Part of a small language model's weights: learned positions, 5388 steps.
Each number is 500 + 50 x the weight over its row's rms, rounded and kept within 0 to 999. Layers, rows and columns count from 0. Numbers have three digits each. The size before them is the row's rms in percent of the matrix's.

# layer 5 MLP up, 3072x768, rms 0.0295, rows 1294-1343, columns 576-639
112:502485452472476592492516578523456486434440566556466478463530493441524509602522623523528562511488502534515500418551470589534520481482389481398452467504514438488546538553439451387550514540461471
103:505523554479499547498497497421476506526488515574467516569567489525417465437433524501487528531516521543543441503493494483428474576496522501433475490531641487468489432549605563524452505508566549
099:483526394524496511566517490551545533464543495457607591429559546422566505479482458460515394450571447501406611439426509633534463509601465521469523512471474554370448524427462480451475507609446515
102:473476515552554424539570458502655562494464574467426503509546461552543514437489540479466453578391442505562460501459473477465475608586514374541556575550505451494541546580496542521583453565498453
099:521439530518519457440505494431481549452379439539451518409457473542503426430544473522455636472510436524543446519493482516501447398547464401539570485463480550546444492512607591424503483486577515
108:391459602479497527548489441480498515495503416544548583425611514466501510520430471464513520489513482479405550517508537484484552478540498445534659494441515533510444477462438475561497466532436433
100:453562486427455481527489519434514437426424505445517440469511547407555460589524478484554582517544491485502456495462464536506588500585372473496441546515493429481608557491343535532592482476520495
096:451482509493463503534528534539569578532547509412412445447638417510428531454530537366535471479487612494503508432460435437532468435487466430531480438543490452428452565530593524435476546483563518
100:449522510517540510528484508474526467536522570509461493490461569473428452510523506583606490512481544522606488501507554514433499514546522490554467485506519576391509507498549559482433502621534512
100:586462545608512460503548519530484503617472592419481494590522416578496469600549540487622551473525463532396588507504479497453455517503529634514535498477586454527533470442496452447432493463526520
099:528421464493531504444510489460452491390583518535503499587410528458503490482516490545450431517357551569494568527448516542528564554514502476415471504458434514546484384568501535482420587458495548
102:531523404475495537482561556539472544393413555480487536425455491541461464473502503462520525517444503610531489465466433535495368464505485461525518483439484463478511506465451474537421567466560517
097:523529587512478429415462472522421561491528547434523524489431567464482399450495582590456493594517572558535442542429500452543506490541482521493558483510474605415506491553519495483534485484420591
101:474375505518466410431437532587551516502398456435497494458454513594607589554387561462469544572564421515497568513493489497444558513534479430566436502491451573480480520589461523590537488548430530
100:516500497444407559487574556463425555496541489488600539589476438372461454524473434535569502571497486530508584655460578469523522449536480485548541583411426450451625495516520546472455462460509442
108:493579438547397524558476378479591454521487574424508588504540450523520464540519616562404459382453557467388506530532511519446541496452488522539500528433481418484486464411520505513600448505517502
101:511586614512426459450519524491457569533499482521495482565541561516502538475499555434482446521513481360440417505447525430471462506596558450478549552483569580422483470413538496589528476589586593
095:527461543492554411512443522436523513472452528500482469531431506514468531487528468517477518575598476500510567573350532473497540519514502437476494479537440434485400485585488556512373519538510565
094:558624471489443519427562412590463409474573487608433504473471438458545462637515543647512423463480441509425575557519582521534521445542547482505526492473430449545488514526474475524399402479544483
099:550451505535567471568505499530534510479449534519525493484445494517508538542438457519434575538412462508540563551470505511513485535502541448496481496454461463523486523488550464433556490506496487
098:475514473476497526478490538493492387526482482460447569501532499461526394502473489586335552478447444427544451560434550546556493486531531486518477509471553573485489501521463454523478615431570545
107:495559479522476441485560503517427580459448546462435423490527570475467442491475549468529503515459424522544501441488462458439501535486434509519496550452542461591483404456528486466432572595500573
096:529400492546429504543511439556469482476525443566569545618503535521536484616478492475491467561462551541672458515416406588480456477516531500531553493488480406465463522555519508458532464516553524
103:566418466470533481528484492492509418534499492586406476403567446463505484601517470402524432522556601518499540486651459519511454518565493486537555582538489421533446567512511500458455488531481557
107:442486511590503619373480542411572434512530546486505495513591568472538452514568634460467434516555493561522547527554490518544510555521544490492557564518434489623514436422520452442507449394536510
101:567522573540505461474506425564548624528456520628553438506520435485481556516521557482476578504435509482580594504500504450495468510517504495566458551483458443498436389473534545472548517542571449
106:439519406484481499489459571405439518489494476446390504387478423561542451468581570433491430608474555415503533398507490415532577516530507539481512531571523438517468549561468592495511464508436460
098:393522547514476470521521460443477526610523524490474417450527538469445494453533490521516483499502532606611511467509492435530476455423432541470514468512547468512538453506515452418460489629509439
109:506471532446464454418486427511515509483466490474460470483500469464563486530438498529483508477544507499582490497482535534625441452533493598507598588460517464515548462506485510505475477492427570
092:538519539544488542495409508511557561467508488495504492538497487504528441609420586433517545480508447512422531491493554507497622594482489550466520513549555590542523491555508513546546549558533376
102:500460456508475517506428542536529546528493512474535499503494473484529627525504443456432583516468481546473501443544522498569457474514486474529463522499549565581504498538471437533481499396465435
102:529491425453488517496469515445445481475455463450548566596409516443558444377493373508513472515437571572519535554472435548488449587542482564519515440550520544421544600535457460507523442514432531
103:425463657540542488583495497503545477511448478429538564524492519394425578476478414490521489569460430580549558417524481532549597421558459437433459481450544576516543436551564561528576528506497495
097:422515474595487484498467406481443494479504466422550507548484521539521549509543497551545545564465465464498444495428496557539490332508431546531439529564421493526532514505557518526499494438549470
110:447512543550469459483545532506451522494507492508512476428457455455467451485518475556444472520450508492471530455440546586509462601500428407525444484510561462523547507481468535521446413402542512
100:508485395453463452507511520497520571509449419542443438549528545415488445469557495586534424472554510460472482498495530581474467492431579509538493420484468456468429522463465471504466547546468488
096:374527519467426477563513529527561457478415519441554575442476474460471513474512533541494438496518515466581605592494553461502474491514539548433497478438537454506449492531416510540519492499496531
101:528483577504461611519487585538435519437530524522549369442484491431420543460546532463489476474457484505485546442469492509424499467518439489454494502552485455516614431502574539506527500507539628
102:500494581485642495529399523488535489463476517518522527493470532499538539540485540468451447513565425586429542439474453440519500525550396507475520493563447504476409575582553474415411569479533544
099:514504549464526397505514449481495429494546491509524459587513559487415458562471492510421491529416563593540522516465461623510510437404525479536481510436443518443539524548476439576507433532532495
099:481427491529558540435435423461463538476426494578552364619478493540560533482488484506556497569474457501504605539482567527474508541565503529521523513481470497498510533432511417561381433518459474
105:489571387402519479416523489542480523508508520534590546427515466485559553543442440505493498502507433525507511531556588493507562501518442438445566486496564551507464472462514529576343518521537443
091:523417551523475429533412455448449529505492470623558536438537567497554628545542540447533457540431616505566464477537458497489504498524480525443509621547454407465615564557391426429449553537461488
097:476412345433508473583520567510447528513513431594518538524556535528560511551526559477582560437521510649492433462506514566489524496532524534498521516509519477469484537512546591546499586559421484
095:522466532492444563554458501527546470532481438505452492455497471537433537413540490412598566459452445508499528438482491523503566565459549490452420536551492563471443484586538460485581448477529537
092:509580523570517454482439472549485550559414489537502539487542417516483540421472601454589528569483498467466507432492476412551535592489479564511458526481466589486488547492521545528494478539492505
096:460561440461486506490501545525409497459459571495493432542556446466409462526477640447475475451504550482496512516483523490425418440397477483406511426458475462430451474501515501494585459528604483
099:566566503497491546447540509458624479460374536466556519526515516600508497516465569494601514490435520528490454472438571523453437517460589464450459555506510470523383442472627488516513556407557505
102:421539518476545489507512520485515503581525562651510487518500455439463533546487544531457587519450489510508465453434487485514496524419491530498544451562503453465539466525484501542534492496474550
099:589498331494520396495520540494500537532510487508411515450554498556465516432431511528475457514564490529598363505590509527500551426402497468501489466479531538495529504506415528605485428581516515
# layer 5 MLP down (transposed), 3072x768, rms 0.0295, rows 1294-1343, columns 576-639
115:483475550539547436581590554411517549588461548484567516399451488493491450391478500577459465442563506509499485407627562470426557536576435551471518466489554470568578496475406545497493505483470440
103:564489585476466597469505498427465522619472494466570467475446518508531505535494507393534479519426509546501527515582487442450487466600515577551530526451492556530417474557557471446505582480505486
096:530424447552515557394521549517477490494486439586318406371512482494448529494381375576529539502530528486538461514562470451553509464355423542535553443461571406567387550494517505591401522552547426
101:515546546440592574498444550452482563484506550549478483596539447448530486533405583512459599499501572449521448374462394452548511519483458470525432409475471563448450548435445489412507432509512561
095:527547358501565467453577496532624459459592471435479515498407462569497488461480511516473399481541451498552481570514444423484545485503480417466560523511476412503440463597484555477574439577435571
107:517488479515460501466578508588545541464489487429424531549418504521489483493517507508454536531578416416463458508449565419509519522534432542520508537490419448522494453408545489608469469571568530
096:488440599501526482490474474452573478444481443479571528560526428538460626522425539550424441481545515549522585547553518528460422539483424421496397541487366444581526472514381435427424418476446500
097:571505492512556496499507552481595555552527376498523458531635418459535402568449478506388598451469454561554490462502440485545454484546437482436492468467474463531512567524415466447505508421475527
098:505523445461486488515435601496593519420522559572556517569508444531507429505497495516574481427591451452477507469493524509403502537579432554504506444427478659421635450530510479499541496506486489
095:497576551522577434553501439485591555538581526419595446518456582596549499441523514471543527505493469510516419532479524517472544529516521559498473447513399483437502450516508457439525441463555536
095:438481524540512476560485560370474581403533506570465519444484457443512372454409509514470546434522501594545494507420512491384558511495481534535553445524586505428603562510476547593546529549482556
105:527542471539515394477508444588466524563472485469521491459410502537521495540502535380446519447553496548440384495489534475464487540541554436489595499498536562485512455561459460449486512494385490
096:451532443558434501563452475563551529460505483482534553449394526510514486554470567451565487408454484529398534545510537461430500471463564491472508457451564429420490416551496465504531434583495496
098:562477497391441450573489416437610551539560464576388492501463511458492601503599505534499507450539538638550511568546528514497512582398511499437400494536551528492509512470448493477467484443666500
102:469539531559536521488495622486487542526489588532540490514446524466585522463567536531572533478520509447558518458459508434531531502479487484499526506464480519428501546613493436499495463536469520
113:543499491528479575464472464449475448485513468466505487588442461553497473573519500565415504482481499457433527454455486506459566503541552516554567408509534480476514507434550507557549506468523445
097:536511429478559505440508506495523507606543445557495489563480460455475485446416520375496576492491496453504368526376521448482563449527576407529477419406533500499507471425485532560542490562404560
100:499526516528469456536543518427477416469539535513514450536466592512593481448504473499490449524458557454555526489597604511497552467519491439511442454563467464494479477562482522479548411551506476
097:555505485425518504476500521534509491469483552477448532531499520452573568518523483534408505450588485532484491582506487497483518471621522464509518541577543531586500504466517456452556542520440507
100:440543496430537500479527493456532435567532446455456442483509423450502536496547450433544478457472376544431440495446469565471510505552459459502463441526495545503577603464506583534555482530502556
105:528561495513494447452567528473510545428455489493498530437524558521502502442535497428418495494582449445499478535553523542404583601491501392504572490499487461499445526601553525507511502559473530
106:505458521509509429485469484449566536533517510486461442467475547521554475545481530301543498538468538505558502601450566429482561491502559505430518581490573489494514503584504574442511509399541593
099:471565494476505514512512444485470486651496540458451509525515524531492537598450506445412489448448507441537490518454461580465528506504512512555524629480568543446478435489498508467432538634457515
099:488494468394471529533557393488536454541424509461524461525606550584495521537497467473462455508474518504572482554418562471544512534434437543495534463532443480489521528492530489552544540449551454
106:465511423558541532403482646453458594582499523516450429496430488503533423486440520504524547483427585582442499553527554503516536446487467616502460509513490504613487483518516471551456515561435517
104:511524545557537506481517607459582547469540534538483467506519585506515544525497498528411480485528546541472442465502536420393490495445401477485480462498576566476511521481549589464484527476442450
101:568522488464536462498513434525440575440495572514482471431505452564513500578478502536523442589424510444512487583497485560384548470439533432459486597491441529446447479458472525472530503530480525
103:496535504482483473554498399486520486446506527553429492578491423508438427538479583534513466461533491528575445527525473484485510489448423479512430452457497460547485504447476530521510473513566479
105:450590500398429485456499459523467514519376500560519475480401453485435494428622524540414457583492493540564493478465438500576564464430552448531477545494565420530509516499459573456531426503415513
095:449531477499427491557506604555480512490551506459454439516516503514475421459584428535555417523424636538580462539537495400452531558479448538572544540483527397481506505479517460470581426478464484
101:443504511522598554425495547500551472521474524489590476458528506488510553534507479499512531494555422401605530527434417549577588455531462458431414475547426466507452426450511491456510496436505425
099:487486488593504563564517589500468514588550498562484546495512507476513518519412498464445538531465480531464550456497482457487394465528480565595528553418459492497503506463500424497478413547523449
105:606490478505548444477517576546438498504518477369527476556448457484485516512559460511500492471502482492545536461513461515430554443489522440473532528422467533541519537395461500443497489574457461
096:510523527523561571503418520467486576511344490499358481433513553345493494482536541517487539490527443544529469446604457492464599472492489432499545488481544523561519483604450528432478510500542461
100:417508478467566452489508461588449572427489537552461470534489466379583429492559543366530588491416509500473494480447470496468443391514546454550459463546442528449496561458559428433485561395445476
105:448491543494489520564533504467468444597458441478531509476483573441504573540437548538506478476524467435516465468530466471426580569569438455556548561495518490462480548500450558418508546473475540
099:492535552472492514491467510504409503513512459466559446510444458539543547439502458455541509495464560415567440469471524504556443554429492512488469520473521621516511553507565514477557451401435433
093:436603481469470467516585509419602575495468512533519478493527474505497503477444451464541553476477454566601453537583595517533624527487461512463530544457454525553492466497549491527555529600573567
101:510622500542552489505466449511549533515559475537454517482500440476510581448439546555417473400479495554496464370489470491577492542532423619532566544508546526513498546564506557472523556549487456
097:494575513483497444441510455534452425572360511468488472561572398567442468435457453434534545486486505480526579513510458528544444494478515517494457536508488559400479502454508552507514461576504503
094:560425636508513369479478498400533449532430511526511589509520382540512528576481571617474571452439509524418545522595486472479491512485430389544507440410565468606517547484554442529526477461589537
104:465560477463510465428590524539458539510544548489526587409495497423525529511516444519441428486564475520437440461523325519465522482447536600434495495525492531499503506472539500494475432461419554
092:486440491530550504499594507607535468458478473507498477576454501521474408450524504506484495374528647530476496515410510531486459505422545514508536456489528500468447483512612526529568424549591395
099:534460513485357521435407521493411514437524491516497467483409554533398511492521568501530584476520593577527490553467526491520506529521584515515568496525520449506532523511549508538557383422434558
097:519482476484527500472513558568566433608520514500479491449484464512497462534462501529462541562525502462463476622525522459566487577557541480519569506489464476522587442483595489473493475486428439
098:515485473501559448522434497461418517489531543504499408548476607522624438489536526489585508508538526475376527469550501432460478530569534482472568474427535503509533537516421449499449413416422530
102:550536531479413428560510615479445485454519458477476519470531471433524539453423493485506547497455418454449500554458465539419419526550572506553445459502480452530528510528480486485502448423478552
102:479434569467525545590585503538478562486379451505427542488581481508489510448476497458476485493520488436518499520466439471489557561361465537455505610446490577678513499508588516492496506503396607
102:470441514558606557527562467540631556590482395493506480542483416479471455462466473494519517601532561471511455431459496527498477506402452516458518585436439515506471506503519470519479429511544541
109:562494534504524533524547396445423487455499468491455419444542580497499426534530501546523398451558523536391507487465485493465503467433518452462440533429599578531484513534454540565518507483390429